Part of a small language model's weights: RMSNorm after each block.
Each number is 500 + 50 x the weight over its row's rms, rounded and kept within 0 to 999. Layers, rows and columns count from 0. Numbers have three digits each. The size before them is the row's rms in percent of the matrix's.

# down: layer 2 MLP down (transposed), 1536x384, rms 0.11, rows 569-614, columns 96-191
# gate: layer 2 MLP gate, 1536x384, rms 0.118, rows 570-615, columns 96-191
# up: layer 2 MLP up, 1536x384, rms 0.125, rows 570-615, columns 96-191
down569 096:551544520448545514515388590500430497396506482605540462474525614555548543580518460441534528481522461549560590834562492478665449562474518530546486462447517507432551586530452544565431551506508529552459572543439467522408514540567489442529447596452483460565457497436581522500469517523539521452
gate570 111:377511475521501586464504486397554479489511529413444543574518465513496507532478485578505480474547533433476520442494495460400529570473460461528660538450520494511552512524590571495560494455468563584489540479461525509480362558440500600509556521525534470523442481443466530522410534470542526490
up570 106:509494576465398518494550456470510404449618542618508461386466471609523547512468487398414543479450468455553435407504486472467483506430407559374535474409482507462461497475477597459489485509502508473527566483506503507599493479495527488566461464456545492481464554519444471358494502394489576545
down570 116:497471515499546438594488552461429534474488419497485544513513510420437470395521512325459523550390545577514498529500474448506461458474506524469413470550456478480548539415488536439392583559497464526516467530530486471594508452487524475484627441511476528355491491414429590502528561487383494527
gate571 108:557398540546598552471613583493492533479558493396484470540465473525527488513482540550433520467539512506529534434480487469458475442415494478542461484524593529489510453610468593477544492397416447435480570470482467477412550500413404484422522520560526527518525443511538516489487513555472528530
up571 099:469514563526445514580497483443437525455495477480518484533544468507411438398491518479489506511628434382470505511520496518601553524515515464451500470563417448555536492563494518478541543497489379547492515403455463469512477518496424538462499512570473462420584498481457643508475472461470501452
down571 097:504464410459527560473528492445564465471519552491553484470548545479611451522533485547477472565461496549571445504482503437405445447454506466593527516479493510425403571461500490520484539525436516427472454458547452473459488426537502530514378499408499446609489586574553522574469517576527509487
gate572 094:391516432482512520483486547517531551538448463650549480543502493504490367579509494477542527489536559525472464577532500448520580522550392633423452501537493523466549473519463520529490644573607480560526504489538553523563499536497611409425609543489502408594490519435457544504509426465500510543
up572 091:560479540507469476544447496461448448469524484510569491467475532429557566438559439483526446464491487444464569461465458556510510505464526399667482446491555457493490569412535500500501403520483523478529508505485480507432452561537407564576515565544446528459466526560520528450431534584612452573
down572 109:479530398469520410520557538431521488522441516568453522398500457512487423478388592469556517359477442536544445490467540420590511484552484547510513645437464452448466537503459461449485500500563567499512438525537537444485476514454541379419540551505401416611535430553533527491529479467483511463
gate573 098:608587472516566565497519547563432409507478500463566477544532541517560424484470422469562475507482535498541511453554460469566545484510517485513483474438498426471576528513507529438430435489536476468508533499556543481494495465464523431435502499433444600450548543592470484472493546606434503411
up573 096:428393483533425458511474426487536482496572516522436510477455473477441572584475510517537510537494457509386460577421537476438386464471494559448560529603461536540427555478474471559524624480414534503467505485391396498495557513540536602610581476500545433485457450459532548568499479443517504575
down573 094:476455555514545533546443576534473526480484464489469541505499514444439480453570531465506540580530518455536527545537496480511474438578437504466558496501431518541371539602430447497412543477476537514427523441414546538473527610446515546582512514505499443527506469367470474460541402562428534588
gate574 071:544574532509423547505464447508400486435555516365446439497415474514527469532556500476477539524415501532560491483515464465541507526517473489588520464554504521413512517488460467543432524508527476515453472539504565537452513447520538533561525517504415523534569455429538503489518426517516507543
up574 067:555523519450483478583470459563554580470469517600533466488499486588434499591509443409542504481454445437452420525605514555439576477576482445508468538461451461597466533428540488472522543377471505474525522527446489414491418452618540484484477552489518512487513528500479457518508540465554431492
down574 093:459488453519487530493431417529513448413486468481369538543556523455432619522506466516500343508484502508425442395579459536592561559501504624553485410510548555534495471512497484541421456482553507537603510535550530550455582502459480595471472461527531374555542527458427524349456475540530526503
gate575 113:487582510493376554506476504589527488480558490545434480522565554582457448441493500459501539501448482589492397502508445440327518471450479463480548534502386376468476470461555577545523509557522469514534480567544504372486489500525439491505491498477532541529493503451502398504487478481480449489
up575 102:518443549536495527536563484528580564413478517510560434609531492557424517515445435539471513512459437465475521469545530520505555446521471568526476491528456494554480467528477566621539526435466541460510573462534456560448548442512438521523450549569475489529504463460453483568507593369528456491
down575 106:496534416505484469564449506524521473433497539499522586455492508518536462533486466493562416490544499427535506505523405530542441601512524563342520535485545550565460493531369440411427422419486485559535374492497524595439527525466645466524516520494444477486511475469555434529519502553475511489
gate576 103:538465490383476508536445513512529575429469512599516497448462491491502445503486471364517410549409514442436523443548570467535529431440532521459447493482581399528500532456495432470495534499479468500450474508560612545506538557529443533549493500519503512574503420452516551411523456547500542500
up576 098:519537458528485523397523384514497540409504504574503443543422406507508531548521495401559516531495456557503535538472428444488554443490537653552472451518463436578502501493537509457478474429526576500450458481598510549473485456520482537557444500552510495560412455559545511450496483514465471526
down576 105:457508499456443516597475537442516475548444535529469529492556544516473493467394454502505459504510469431497463441545561558552479538530517399496475565454567525559503511489471513518484544610525424517567548417419564489501540519555471423502533465512574448451560587454501524516506510455504537436
gate577 094:591452518552525498551526409419421478478467539486568510525500495450499510416505541580493607437588471467500523455522472493447472539553511507549480484493457413463431458493539592438498475393444412577476541538501541427492504524536507510460454473505453502476457524659450502457559543519452442460
up577 098:481434549513499498410551601488591496462354459414433480498443365486424507579487477515558460492462435429444519545434486503615480567541537568512522499457507584546477536555477502504477474529572534400437476468514592498511517468569532437465495480523501579432559493512538539467553476599602491483
down577 093:459554445434545590627498360521429568516549461636543568500575503564515547552567497603462550475527577465507526470537476515455502466528477438518478479506537450452528557518455488458531480512392513487532515508512394474544501492416458512428412488400545474542473568512446543464497537538357482527
gate578 101:431541490517488561453548537459574572473455510428405544588518514473558536430548490465485517507470597533454441519510536491521446467479493514558498460550489464406468502527456520569528433578480588509471573510492484518500546571487521504567555544477446406409506543457395448584459499488550427543
up578 091:527457522485564431534472455533409446530497483548599465443494518490477448568428505533496517582517402471537596522459470536482537594509466472439460471477562547538538511429492417464477587440530425467517497536458537493492511459469496524402515428482448560559512490517590539463482458512461543448
down578 096:403547429521487503480536604522512501463592532441443501495474546422540557420611480426509468450446513512493468554523539422513489387524545586586514464574454438444486480568555492501545494480485568547430491544449429517490511568516559468587507517448504442437509569437488433527473544516550475577
gate579 098:470498536512503429566467479524475489431503484502491521546476533396497535514473432622455592513529477555559433498536420483477578490482477445429503471548415516444553525517474496506564442521450580492525467534513432454489516423469459530585464554482459482560545485550501599502449500464420490501
up579 094:500530437454439559509553517520519439492514524422487545398467476542485462439569529444531454415494510514454649475448514486464423533539544524548478551425553531567492522471469551478415613493585420498520578511622574596562487521538569392525526458515523497466444449448483362505459502526498503494
down579 103:510519533482512457522498545492474451547477512472494525537521483522465491563447511551474554605526459570574523601530464526551594485434449544490498519552468508399519523473438596544490553537502565504471508537547533416384549462441463483547505548511538453580514483581482577427501516456521509516
gate580 093:457513452465573557477557519477426517456466569451456450501485438514547580455575510448529487528471501531490490505553491420592421617475522512484501530507411540585534518643512508516557555526603543485467453555596435520552466463472528470474487560569544558467636440492446498444508437565513547511
up580 090:518512494548484510455518414463424477499517532516532501419495474555585429513495491468489511461496533446467458562443533449483533404514461550347488444520512508389443566530507439478502527555451464503577602439493525456438471506449456484507571488521484443464426565595488485546486560485456506498
down580 087:505489488503540611542488569496532548623458488420558420515489524499459508449487568583523476501442409550476414461496418462525453588480411496520423622448529487597559508545471505509452446436551487535377406553578543562568443451497460550511445528505464489489532467525449496499387523519450493402
gate581 099:544476486506521559436551432524581447462549482567505517533412445560537434494455491403527480515506511459513537427449463510482512593520482628500487564506512484618521437508413583500511423517471508399542456500486396480511401527577569474446499476423515539498553539497521479488572479503518567497
up581 116:510545486504565499475501301592489409657581601504491491504506432497438521520476525561559458508485552421483490513526464546537570540574536488455480623515434487578488472466538539548510508597484444433519509537504518553546537545497544563497475481434445566551527473445548507463529483608500572503
down581 103:445485513479425493526580562408571583368357487484502470487504548489521453479561465443409499515478420546521465455474552448507403479481453407553549447483540474423523521495473399498456590385522510560497480450468473460488562535491484474509437454543474379425407510534452500512457489459541446433
gate582 105:498471438521411531483492550494555476386582468529499513514524471555591533528524433464535482430549536466471489485510407524534443492490521520528543533520502481499561524553488589532454486602658525479568510495450466546442552554475515536542533442463531494493541460464527549588509410444414475445
up582 115:492498516524408432540556506445503506358537504538475485462485474562527486491461447502491458520492569508447371510527421595420500460479493488486505516473453470431589485573450542531453491541566465502494521442514545537488516512457502472511543432530557420588551547421453577458447548453433446374
down582 119:608499560498441435444416522588475500551520531504425481500478562508506471597535484513468511508515458499519469406513599480570514517556528440445541538457525468469487498495563505550498480496512442574371478561495399452486514409447415465508392572475484545465502490530452567457426463531528474503
gate583 068:522482571439456513497475492516458520496474554464485534468573528506543459530533561570530484490532443591540506576524550451606502552479574515554481421609499513446514546414431463477479528531552549517429616543511499582476501501446545475545553427464448483469536455449471509505520463579481497469
up583 073:482561501525564455524534401504529573533528571482446548504467507574454450514458496437480448555475514449444537594516493430527515519505544516454480497407453501489481452555439529527488481481478394495505592562447504504565519560406415488490506555456537539516542576501497532484461454485470604616
down583 082:507470497476462547491503485596410462502497424553609531406462584527516590497463560466486523446458462473557528519526508520563481559533523472491433448527440517474503470477596480473523425541452526528518432483487555523486404481495536523492435535439537357544544614517503546458490503525442444459
gate584 089:486497534497515471487481499560525592459523572519480553529399433526470522536494527455410601458509534509510478614472500512586531515522493358462464499498561498461464548512435471498556567556464465486426470452499555440522593458441618515469495478540488495464544523448431529573463443532519463422
up584 087:514551394426545483508551484564557493418474580496407605462470455481476510516452494501452522531572444473545541559567428540410467484446488499453479453526543480428423485531450408510588518505462468544456414535480533413469525491445557518481553538521570494493564501483520489569451516542467435338
down584 093:430462524513555511544430431582407486497496469496561498413424591429483545469548518470468448571467428473492517383531461409465485500559535616408533498525427535506523500466532531431486456382495598448522530469531428520524533577483458447536525573478550567377527457438572505528510476511517570594
gate585 101:497547453557500457425536377495527546502498529516477552448435424479581521555491530571546455504495467464478522598596481490412437549453489525465509510533484443523504562499463590522537475489495583497531482555451509496404563508620428528509524503446499480507543596586447549429562633480538515448
up585 101:425491542523422512350558541499492498551440503571511483502517468501461461511488560459471454538444502443479490481509479559513438500476431608497525461387546426629500464440454506469515408502494532446533570560489500482490502485388467523435602556450442438501500495444502475448542520479620507403
down585 100:534471524455576449627496494458435502469624474440425573503495551457523494474526457530526524487530529517462446500495481459483515491600556444475481422566555620448459620501556459519456597496517474570442438452527487455473571518582565420550477491536580578456477529491478553549444437486407509599
gate586 102:581478486388452469504482516483516482452566608444509504502499456468581544428521399529539553548453480395605527461470424516469500507519590444439518549497540479613578504448408523448531507566522374552563460633501538578600513433507569548542522460518534522467446584528553416490535429478514444532
up586 106:512539483612538546622467446434440537535533538473349519495546445484467492506567451525478485582420440467579404410552477496556580500538546466484411519398410568694505505500452572436477542434495492510487437471494585503554580542487507411510512530442604517514505487520505484462490436534511509467
down586 102:444445506461480464360523593574593441493467447563539449504522578491543516507427539464467393444550550529437514558426555452468438480510462576537606530589573505363498556488556430557466472499428481535459571527455440457381481476523507516497476433456400479542511520432487496470529592455443525561
gate587 089:493525454554470473586525421474502503449467556475489480604543524474517451473464481502468468563453532513544500447407485554479582432523571517400574571533488409588542449456518391468565455430466515472424509509455502483469470476511637476534447538476563583463477424600506531528517447524521425491
up587 113:543568477454418538563515302488499493565537549455519537527508487505444505465520531630547476477469578488565474458407503472540486555483513508580472495474500507578488496515535554449551503455553579573515441528540510428535503491456400484435481475405438638489416523441606439571526494554516490531
down587 098:506457500554478491462523611493531495435485510529463463511485540481560480484442434380431527559528444542466461536578514528470516446523501504476526573541502448470545584475484397572437495509437448416495578458456522572416504527545612496549410457531566400486516457554381567500503560475506483474
gate588 099:539512371449557444503481452485542483482565545520498494420521538453371426495478534532505557562411398576417522499442492473536506555445493473564522468536453562459530455456464498544540569549505487497566481508525517614462534515484499462499527556525521443496476582448496627432480376366470570513
up588 099:550449412450533464477463420509523469502585531495521510418524510491382495525492568529485564563372402576439499493429528530516509592438510446541491478530473568486549454472445503517532584543474504468594517570488491584510495472520547410496545584550527466502495580447422555425480411397479585498
down588 099:532479576475397579457496527452415511444457530506590503512455523491602511582466472454484544501442462495553492560491539512522539455534495470494460571518420448512515496547489499431560499456503524537422526465463580470564552456508513591480424516463531530490562484477529504505407564482523430483
gate589 100:467474522502475433515464510445526530522495531514554530450526510464433621487458427549561442540575506491417504586434481449474471524538519508514521445509469415504464590594557505536418519464540508468490479499463590495521583579529487530530456542493520520453439559510467539526498515490590533443
up589 099:500553462512475455371513542574444513610418579452510465462411548538588475508616476539519460596476525525446544541515561568673341362549435523506501548542414496497470519502489453522505416468536615525552479485530440544471544419480508511475505409456517496529553452489472500495531444546493501526
down589 099:491434526436492558564567394458532510516512436575486488547643406507505436510487536488439509455529500502502461515539431454378585620552526491493480415511535444473586456531506579494458549433466434462487563533493517460477498535526379514472546555561429443441405483542491562485470508444454515502
gate590 091:560481536523436523472534598512412494608481548512447556492516485579506486483453438571521523596531431442550419516495440407454475456544522574595485551543574554528585419523511495462543559450549412445532499499541583616487553493520616552409459537503527489476522481536414433563498521505515461484
up590 106:409510546576452464565457503600446478488466461504496464420535551481568431463435553550473493480475471580468395502509503444392493446472518636575519455588521469543546510500502528454454440530561578522526493473433463470539468380518425474460509539505476523513453487435557521528475447566586462479
down590 103:654437500393564498451559477446505583559510495545454526623418491484418507492559493462539519502530498471498603514451471582592541574569503351412477541450487520431517457495541452543520552444519408519467522508559557555506579583494533537468449470483525448482501517542418490506473556428401496548
gate591 095:512413519467618535488536490451383433448496591537560531497501555514503616507445442511499483517537574531448532515412589459489454477451537463534456452591503549438539522620520472462518549495543554539496514498429444565553486520470424573449559360524468492448526466542414553456508561439490591442
up591 092:504428531461521493543396683435495535408450473566458442488462538464475436573440558511522564484499524584557502517469509458456516427506430544510547442571538408460486512568530514389538502490474538483456489550536543483528510501489610482487431533572522491576492544438523459514493446444491499558
down591 093:620592541504511554552591406569452433540484574475621528547522428514498490428549488524488447459456483480424530550561517495458434538544451541397429455592463569495533488515523527540497570514505481519464474459574479505485437463482377456538539470426477491386513393564489514476438535483535523485
gate592 102:431533526512503483498529524475472499470526465561501452493431474470510439602439479492522490517511434551406548505478442484608461409516426517533485468478470523618506459454438478535448487478458469565572527521506524518401515399523581556539557440603493426534472530441513543405545480407472476494
up592 101:583480487401484496473529532502534407495481509524431552520590593454565523452508531512478489441526576468622517538512523542446474581494543518360489522458499482448579540568531535508526515548474440446443422504505415523549526547486458480404479543509500534488454497558399513591555493482471537471
down592 096:408509404531484489476483489555474527497498503482505460529479473514499474531520501546516517548471433470453459487487422488571502414488488498556494444525469479543454505575435434596528531433511466580566499507517484607459508517456574502594586486525523488567495454548576550391622462524521367586
gate593 098:428548531481476446589513318585472542456534604499478567495454466443475522476456421370500480495584492384506565499462492550451462467497592479529576575506616544574500402497511524400535432470329482557513425556546544498652460541512485513559460493554468469464499545573529472467582491454583479450
up593 121:576413482503467464440464610471447365549437562441372463522499534539547552495591463527478516524508475447475447412520548408419494536526536430497570546490480468476484529425495591552499477449546510472502521534481505549458533514520572580513603531511477465563528492455425502422474604543452539476
down593 109:425549521522510519561539428564515608427531432551602552445474531441438430509374497472531501514533548557507492506474461589533470465513459568484481436542521549553485449568478442475483553542452543492512491492560514446526460484452439397497506501481496556440506476555555546567575383479527463542
gate594 097:491487433514507411586441516533493467421494514497574450468542549503493546491453558477459496504502485537457451573467546400507535568549355504476489485577478465546515429421485449513564557542547553572491591465578533488488499514542450493534595440528447586491529414442480558522549515472492511472
up594 090:518491427498583397566427544539469471454565480514518448464517492493461531462476569486458538521449465581499501563459583484492500538510406516531568479514506457546524456523514442475601588482522584511472597466578457489482492504530409504469640463556491589433496450504490565476560481499561541541
down594 093:503532549555484530469584409592499549589514447560527520491442509466485510571489461487443536556478496489567555541547574448563388488450449484473360425504494492569435421477505482514486410467489466428520478551434496507550498456546498438420430564498401433473479437525432562475487480535470498463
gate595 098:502528444546446523547458500536502556420535496536526561543482602505560449489498447491546501418471431505525456538486452440433424418567523520516473499504493411460523506537542644497521491609474459529540427567455457490518421524496492544487568530542422513549608528584496647495532542346507469483
up595 101:470528464527483470547430514550475510406472498580530549512498515485508496463521494437557524449429437486573487524492462414495455451547523555493480451526515378424528495493529610512531436589462504585528442555454455514485478528512448512496558524581434535523576494532506578512547490326490498498
down595 097:576610525470473483439501495448551517600453492473589458467458495521541519498536515495496461581488565454460521538507451527530470537383555550470496480432402625560501445496562446469461472494433427474499511422535511508496568456450476417508488466448534520460523411536538449498443434606502475438
gate596 099:435449500447400565508429563531475506504411513554526559522473509546487455524549417513494480434493583537568576533542491453487542391529415551503441431586507482460435443569573462408512495555554552479423486399467500501508474431440462547447475476505494500430578428525493543482410473579434581605
up596 096:526537468520564413502550388437524440486578461394460415486545538491472554423458539483547527521531386451416455472472516549520475583453557425510569565410467531534571553418438566606502528443449461502574513566528491465485542579526548490561513507514529498576393598479502500527552473377512437381
down596 097:446545461410473626538424510511501518448465550552496524438487512559481429468512444594471477484478470535514546537573433491498533476574521555493514420473479541488469568529551443447508591541538555540463518502516486468511471483429489544438497431504454419498616488530544544479428493547496487531
gate597 100:519580471477466413515511433450524478494467542434495509463519431506500536529497521551491529554422493432467544575539509480458585500377426545545453455531425544445569527557450471562444525529526498447546552419495451580432516420516483428508490499494453519487476514503499475575543448471468504492
up597 096:495592487422492396562488447468490470510461560435543520473502426518516534530508488536447508527437460446489506582532501516451570492384451550495490473512496555444561479558448477602433527466509519399563484396498458579446516429529466435539470519488446530467465508518505490537563466443473508494
down597 101:504438549487489547473497468551585543508526495563469411515529544581465471522475465486543470448618535554454429457521524441510427498577555495408507535475580480583525464426536509460439435487403503513457445555432542469499465510472543521508509530493568452515531488518432548433444569464484392469
gate598 118:422475555502510515491533541486535525523442554562513508400436508541531553482505457569486462470597470554459548574534474493432534487499560500622475541514516527409528560454472428522505520517463566526549472482475476535539445485472468683498484500543437474533559496469505487540508522540533496535
up598 107:477577522490593549369402592488509496515463452551438474486504545525565457516488478460390551443562626495528505565502541380511591499464485481588505453502581657431460531497445418445506560525482542536548562475474473471518424479468475566466502542486521409492440516555462484532481553511535460646
down598 108:425472564533468454503604518457536560509503508472484517473511521475514497491453399472507527510568402488476585564483566530423521519547507431598486501493508387444538479538490539540454503518524575581494443485434484489506516423518521512586483607486490499432496534478511469495497549493529471452
gate599 095:478532449430435504385553440435540439560535503484504448544465447514513473562492510534496546499515527480541467520453507489614589500474474514633452553555449434508591489459438575570554437598479540439496489443455421559546544518455531550502540494502576462449436567449513554533584517552509472511
up599 098:469523455426429512336485403467537516562514521471519436568499452532531470585528504502484514472555509487500449513530485547589568381539478522578431521523451498455597540461472557526555446546484510443479530435458457525549552516539505572514452550468588483440411545491509557533554550598506444509
down599 092:489454506526573518566538385498506583476479583476499564539466506449518507610504529491420559510426538512477518462485523464463604603457509519537547531399554537570519459507549459512527483533478517476496485520453462510476441401510584447521486421492505455561450487514575484559523445561633435451
gate600 097:491465518551509482459507496485511432518571493498471498456480418435416594493491489398524447505495479497456557482488411457466551484581496565462504481503541388631488364433485508494485504527403521545514497488511472543481551385513543555533468494514505548548494498420448387450518626428454498579
up600 097:523481495546504434468505534464450509524555582502466485500509397417460494620481494414485523501455534595437490646473469485612570453472398426515504502539423549567570563526534492525460464535607537422530521536527494496460427489524512527453481455511522459529510551557472470482437520450586480500
down600 097:505572472443456587493442482505491554421460413500603481493497592534533476444465512607522547427514446411582471494575498455418416514468524562485461497508520539424469521478474475548471545524542470558472495459539497509563492467477526491510470489460450562538573462512499546522540460567448471459
gate601 100:411588516415487508534433380469478541525517536437571418576467411471523562546370471505519515585558481470510457493537456449549560519500537478464440437458398505548513441444453541547568543568503604447433471500448521576463495582470472509571465487492465550478481454467556435516536494439543423573
up601 103:459467485476584426556517528549502522424536545578466472573450509477501516549463497431475541475502443543474541563502425507423515492396537433471524663523498550559482430551522486489510480461555446401428472478519520520436503417515496477542512470462500443495561494530501510463491501509481509420
down601 103:456516532534461528502495386477440472493480401441506479466581514519473546495502513508503468543484519489471431512448601465565465521607494558486501287448509412483548579483445493448481556506460511544576531471519522467639498598484489516512435535473479523493429452468502490540500505451486523523
gate602 098:499574456542536421672508555529493461588571438510533513544464463515492533441590528540531452390484477521549528540477432471427487501458536487594461472513518512467535515402543457561479427507493594563477543532600538427488543452434553617524544483471475442568492416468535439498511521490491451571
up602 107:478546496456469493440476392479424510615599517487461512443485473510440501517468534516516476434536454521441357455502545481486527485501434583627556446486521450509482455511482560525407481560550467472431478435526512447491526463473507595535500499534462475449493520468458552563414502440521492500
down602 101:563525527492536463403527482547597538440517535527510445485519601550563492519565510491506558524502577529513613469543514539485531501439576477458489549542503611489503530499445453481509433475502468445619523495546479526528432526554464426465552345492503504562521554400518463467594519508466509523
gate603 098:561521505509417468482538420547621502466463498482511454506521552453436607499528570509565465576582564472520527483491474484482502505461452531610508440508484415548466459511478537447572510501546438522528435485496447560582532535491505489495454450446467529435603466493569453474421459599491428489
up603 096:515521518492480449525541620393554491460415490442477544484526499545512588474526564512448546517436491486606471603573545460528477384481522551490576457562596488454518481580533362521446509409525532568504525501525392436568432523585489489471500535552444526557503532435530452575486402464449465553
down603 094:513431511547517562537502500505462443459600450552516535549477461450425426542461508500553497478544475484472455560515469514490571595493438478508400454454435496454540509472508644480499549563491475543550508524523538524458464486381454550483495489515401514445537488562540613385462597485515525455
gate604 110:518556482560437499624466475448541487472451465488586544575471429473471479420437509423477545496520547476530498473449545620499581457535512571561441559594469500599425348464537535506528495563486471514522529543513415508548531534512544618433455543534471481564493521526516517481529580491467449473
up604 101:502497533462583521437618603510516517550488459486438490471527554542422572512530491469514471529482525493540502564507486397461398497465457388442530465436584431455512549496482454475480481501431525409519497548509554522457501480502480455552572460457439449452484545535507483506525413520537566486
down604 100:486437530547520440586397456520451530494499518486564541507483441450563509515467497563494520474501526589477567402429543607484591460557506585508392596550471519514434438367566586530468494427492448491448573541541500523518539544410576501454391495527470508505540495505476474513552595449403518482
gate605 101:434466494552498510504477638501551531486441541494571520489471534489585383557550475518464455444542513527480537539496465381534589518436408471464473508485432588480510552491484567443429558500518507535479434429515548414459490508427553555532516485516540449468417445462520483537458466500487512419
up605 097:546535451412490493521501385485472499490516478525462459492500467544429594457477499497528545556448475494503514524521489585471431489546517488566483535507530473548523395519537439566557402489481421473501524559512538616504554521581485468510514449507458534469577512518492545474541534525494530585
down605 100:478517462506543500480518611530518487522506557395518514488539465457535459590519491537489505442507578536431492503473452468637595599417489544498576451504501552493537538626452493535498576504495544538489458480486538553447490493486545597491542558441468491559532522472531512497461570500546491487
gate606 090:466469516463446483546548500482562507508506569491495446408491470485526465477483450465449472510485602480450543613423412455548585470462486507501375463471444497475493445506583607490565550539556634526433512481535409556485465452378526626594583475419489414443445544518456550471540452432519508541
up606 088:564638510507548484363507519568449494470491444527509611579517504464503499507608542507562518552501475593540460522543621498466413504527562496501547445594495558523499553505459464466499494507464444574525414514519517459528499609565479446519469556530510525564540491476470437447486444538482436498
down606 094:503450488508510558505513577404453536483520518421420476480512395523490482466381470551533503483560546504598486560376446411521617484469494506407468503432511567438519523546560446553430549535526520497484561459481516466552556446540564436590450399455464539492453501504486614422492455462552491457
gate607 100:632461494562457526460560529510530567437428544560538445503521481426501504534477473414475505531530526541560524535455528449548484526525459628449503512446449426417516477473467441502529457444485543490347362544558504499474470550484507454531512512564425431520567581463389521488527455611493441445
up607 094:408527490446563490572469457482516465553573514399450560486513474564502481477545533562556505481454489478424471482554495517440560534473530386530508509539528576564493558480518570512482568579509406503664615424493511536507494483506471559518514515369602554495434481533618521516486516388517512539
down607 094:520498508535496567481453531488485572421484515449511429506472515395555476538467511478424561431546516517547561556457523464524551593513447569574471441464510486447424463516517472571476502464431507498417513513547417507505467495446517525515502596485536412539564520450452495538511393543432506468
gate608 107:448556410505489514465590400483423509411495518503498462464435470532559530547462554474444451516441439482408439436581507534489472507472467389549562515419402475449534504415456533551536476586452477429563525485490492519491523460501462564478456538434585526500543494490585483482499532536479442450
up608 105:483460590471445508484504518449447477480477430534488551540548504506548481452579528574506508466534536525520520479511494466498507527574470579499423497551567615497480492514517463489529549436552589460442487452500508445472502486480538471623547482643444448471437513534474460533506440463490496563
down608 102:502558435552496510539536501564500495517588583482531440450466521510456557561485467476471527547496458507524488526460560550534439465435501433459508497428404471450526532497429471492478546564462402538484539563415519526498545431543479507383518544424544442525587496537557507516451483521397536488
gate609 104:617486551520490563486538564514549566461460471430499531565433421486465413597542498495477543480477474484495509519466453500544473531515595484403477585493519520497501447517493477486512501471456560478478453490538579462586469515495517549555462534454504388495578465537543511522503416606535504479
up609 092:605471540498437565480558610498540583445525529428526508551464350452482475611495501470478527488512437458536478533517437495517457509540580522442491541491493485477475429532545466510498560465457497498494467510578533453547477522481496531507426507517477485491607458516579490465485382610541452489
down609 092:454514512466537408501489402459447429513478535464467501409555651491512554438449501479484510490570581506525520469509576508447555475475468534474484448542520464543525489550448513470487460510494468515501471487490441554454611555551542509491575525526566565575379511422453529590552592448433582492
gate610 103:437527509534556552543634541527479672522615498534529542525444521511572565593537553445465528491581494574408495467502512496520505439485456467387550548471553471600595497421501554570582578581495492509513483503463464552549393476435438599477564448488617459476505526489487568480505414476446574481
up610 103:483411515544479457479517423474492458599536471611534461440469530358447469449597432486513455541536429456438534513541462465525453563453485478501473476486455486485533484564461451571500359494452545466521478462491437523496553530549471535520464475480489517519516497531418491491477564515533510537
down610 108:544539431460568576482422456516452566425528538325422514535524537607548490501395561446532535466454469476516426484473477572510522488534563538500530482506515509504387526474493545411455559510560495570494529531512478457482452500399537508494506578470481568541458507442612497503483535465505515501
gate611 095:478461497401532478492543441509494501442455547538552520435515499398535499527475434465506435511479544410459593478592543512506517474503522579473499530567442417488485511499512509484508524564485513574580485509481547469523585455473545522469415491566473464435464600538487412535512477522478471468
up611 108:349506420584590515467564590479537532584531537477543468592464513519509510461391533581553456457447602495446451503504545500524465610527461424501510579492476479467548539466549483504532510544512517442579505510474474472509439488503541494462522505448540556547444478451487575532518504563549538412
down611 098:594514567389425505548445415479490481424462525457469556432552480498451515531614479492430535537497390500493497478465492513483551411480512527500529434448527504590407510536462463502481450525497488519429509510539505536488515527504499492550490478544501481462510515538567418488438483403488434549
gate612 113:532506535563604471429456547517554526498578493532483559511470470575599514518563505581555565360466560561503495478596551543545598528507526506593516518536454485413527568465416559414503487607499588435517477519517623444475499465533501556534570518473501454510424548517482568591486546501498609429
up612 108:517501468499439526571585423456528509512446476477512436492571554483438471474453390480478427588567381493450443492446497506451488462523436447459493495515453462536481536605537458550527522477524466516511501504517412490507474576506528453557468523472494517430582449405532395488484474464496444496
down612 105:448537436513585460481506430481453492554509471492488573512558547490565552478501514470455489555480548527452494489513499484467536380495483554443530541597476485502476535497485482370470435545433488502517580539443565498516452464469572411550604463543402527552420369468452554437438462507538539450
gate613 108:541501511487445596518542563497603495412379494542457507552524578527448519520443581492542509471479538560520460414459587534602521440511506619527436506475507543496450556501486477471504447416489538494458512512537481481458529516466460462592468513488451490481521478458458487469561465554526563520
up613 104:439526449466531432473468461480390498583572539465524490447496431451548431457513422525441523530506436440455535626516399473452463548520503419477536528509526496499500490516483555582471577614484473518532503464462511517488489487546554511432534497502556496532450522555561518519444498484474444459
down613 097:526503446463489553570503533483540496408419570497474532437507535546548527571447502571556545386465575509511504482508525515622493521470507511628576492499538497529393567508499445563487577477530572497455577444537441434518562456480467516504524499498463476505499515457433508513479409607479498542
gate614 103:422562514529431589578471495509373436491468479495516465457560555539430485553490602549531520520488510541368488551533515493477506506503472575578548473515505554567460616483606467560449546468500464434558498497472526499543599498579465563526436413493460503499560490483516494489510562557527411461
up614 100:469553469525531462510471596492549537506456466516516552523464496460647467495539470423426486511578470515592466445512447482510466473569495469547483449460540451500496396386362482461569434496524573559462338369500511561546509552454536479531623577453487464481534450534478523481455418417476436548
down614 100:476498550513435475602402463460387485429590503541518516492522526518432517566467515509570542559502523501408509543546504484467592514492614501545568444560521540506500578529568431577460649443497553430504530489493481395489608502603547509521462485463524490473541487445493487558549475549631547470
gate615 096:485360493571512459512527530515531544525542483500441486512569463499402629508508465483497365404545464475554525447531500515563477492465486411502499524498549440558548547529488522538433467441564486450408522435448488445515576457538479464550483503523482479414450497524467416523448509486471434511
up615 098:406551518457514563387492423494500503487516516455412439534525572525448464466501416615536477559429561432539515470557497507448462387554444508461516437543573547479470418516469492451532508515411550448452374537515463572517513508476536597532545465488395492454438441507518595438467540497473542489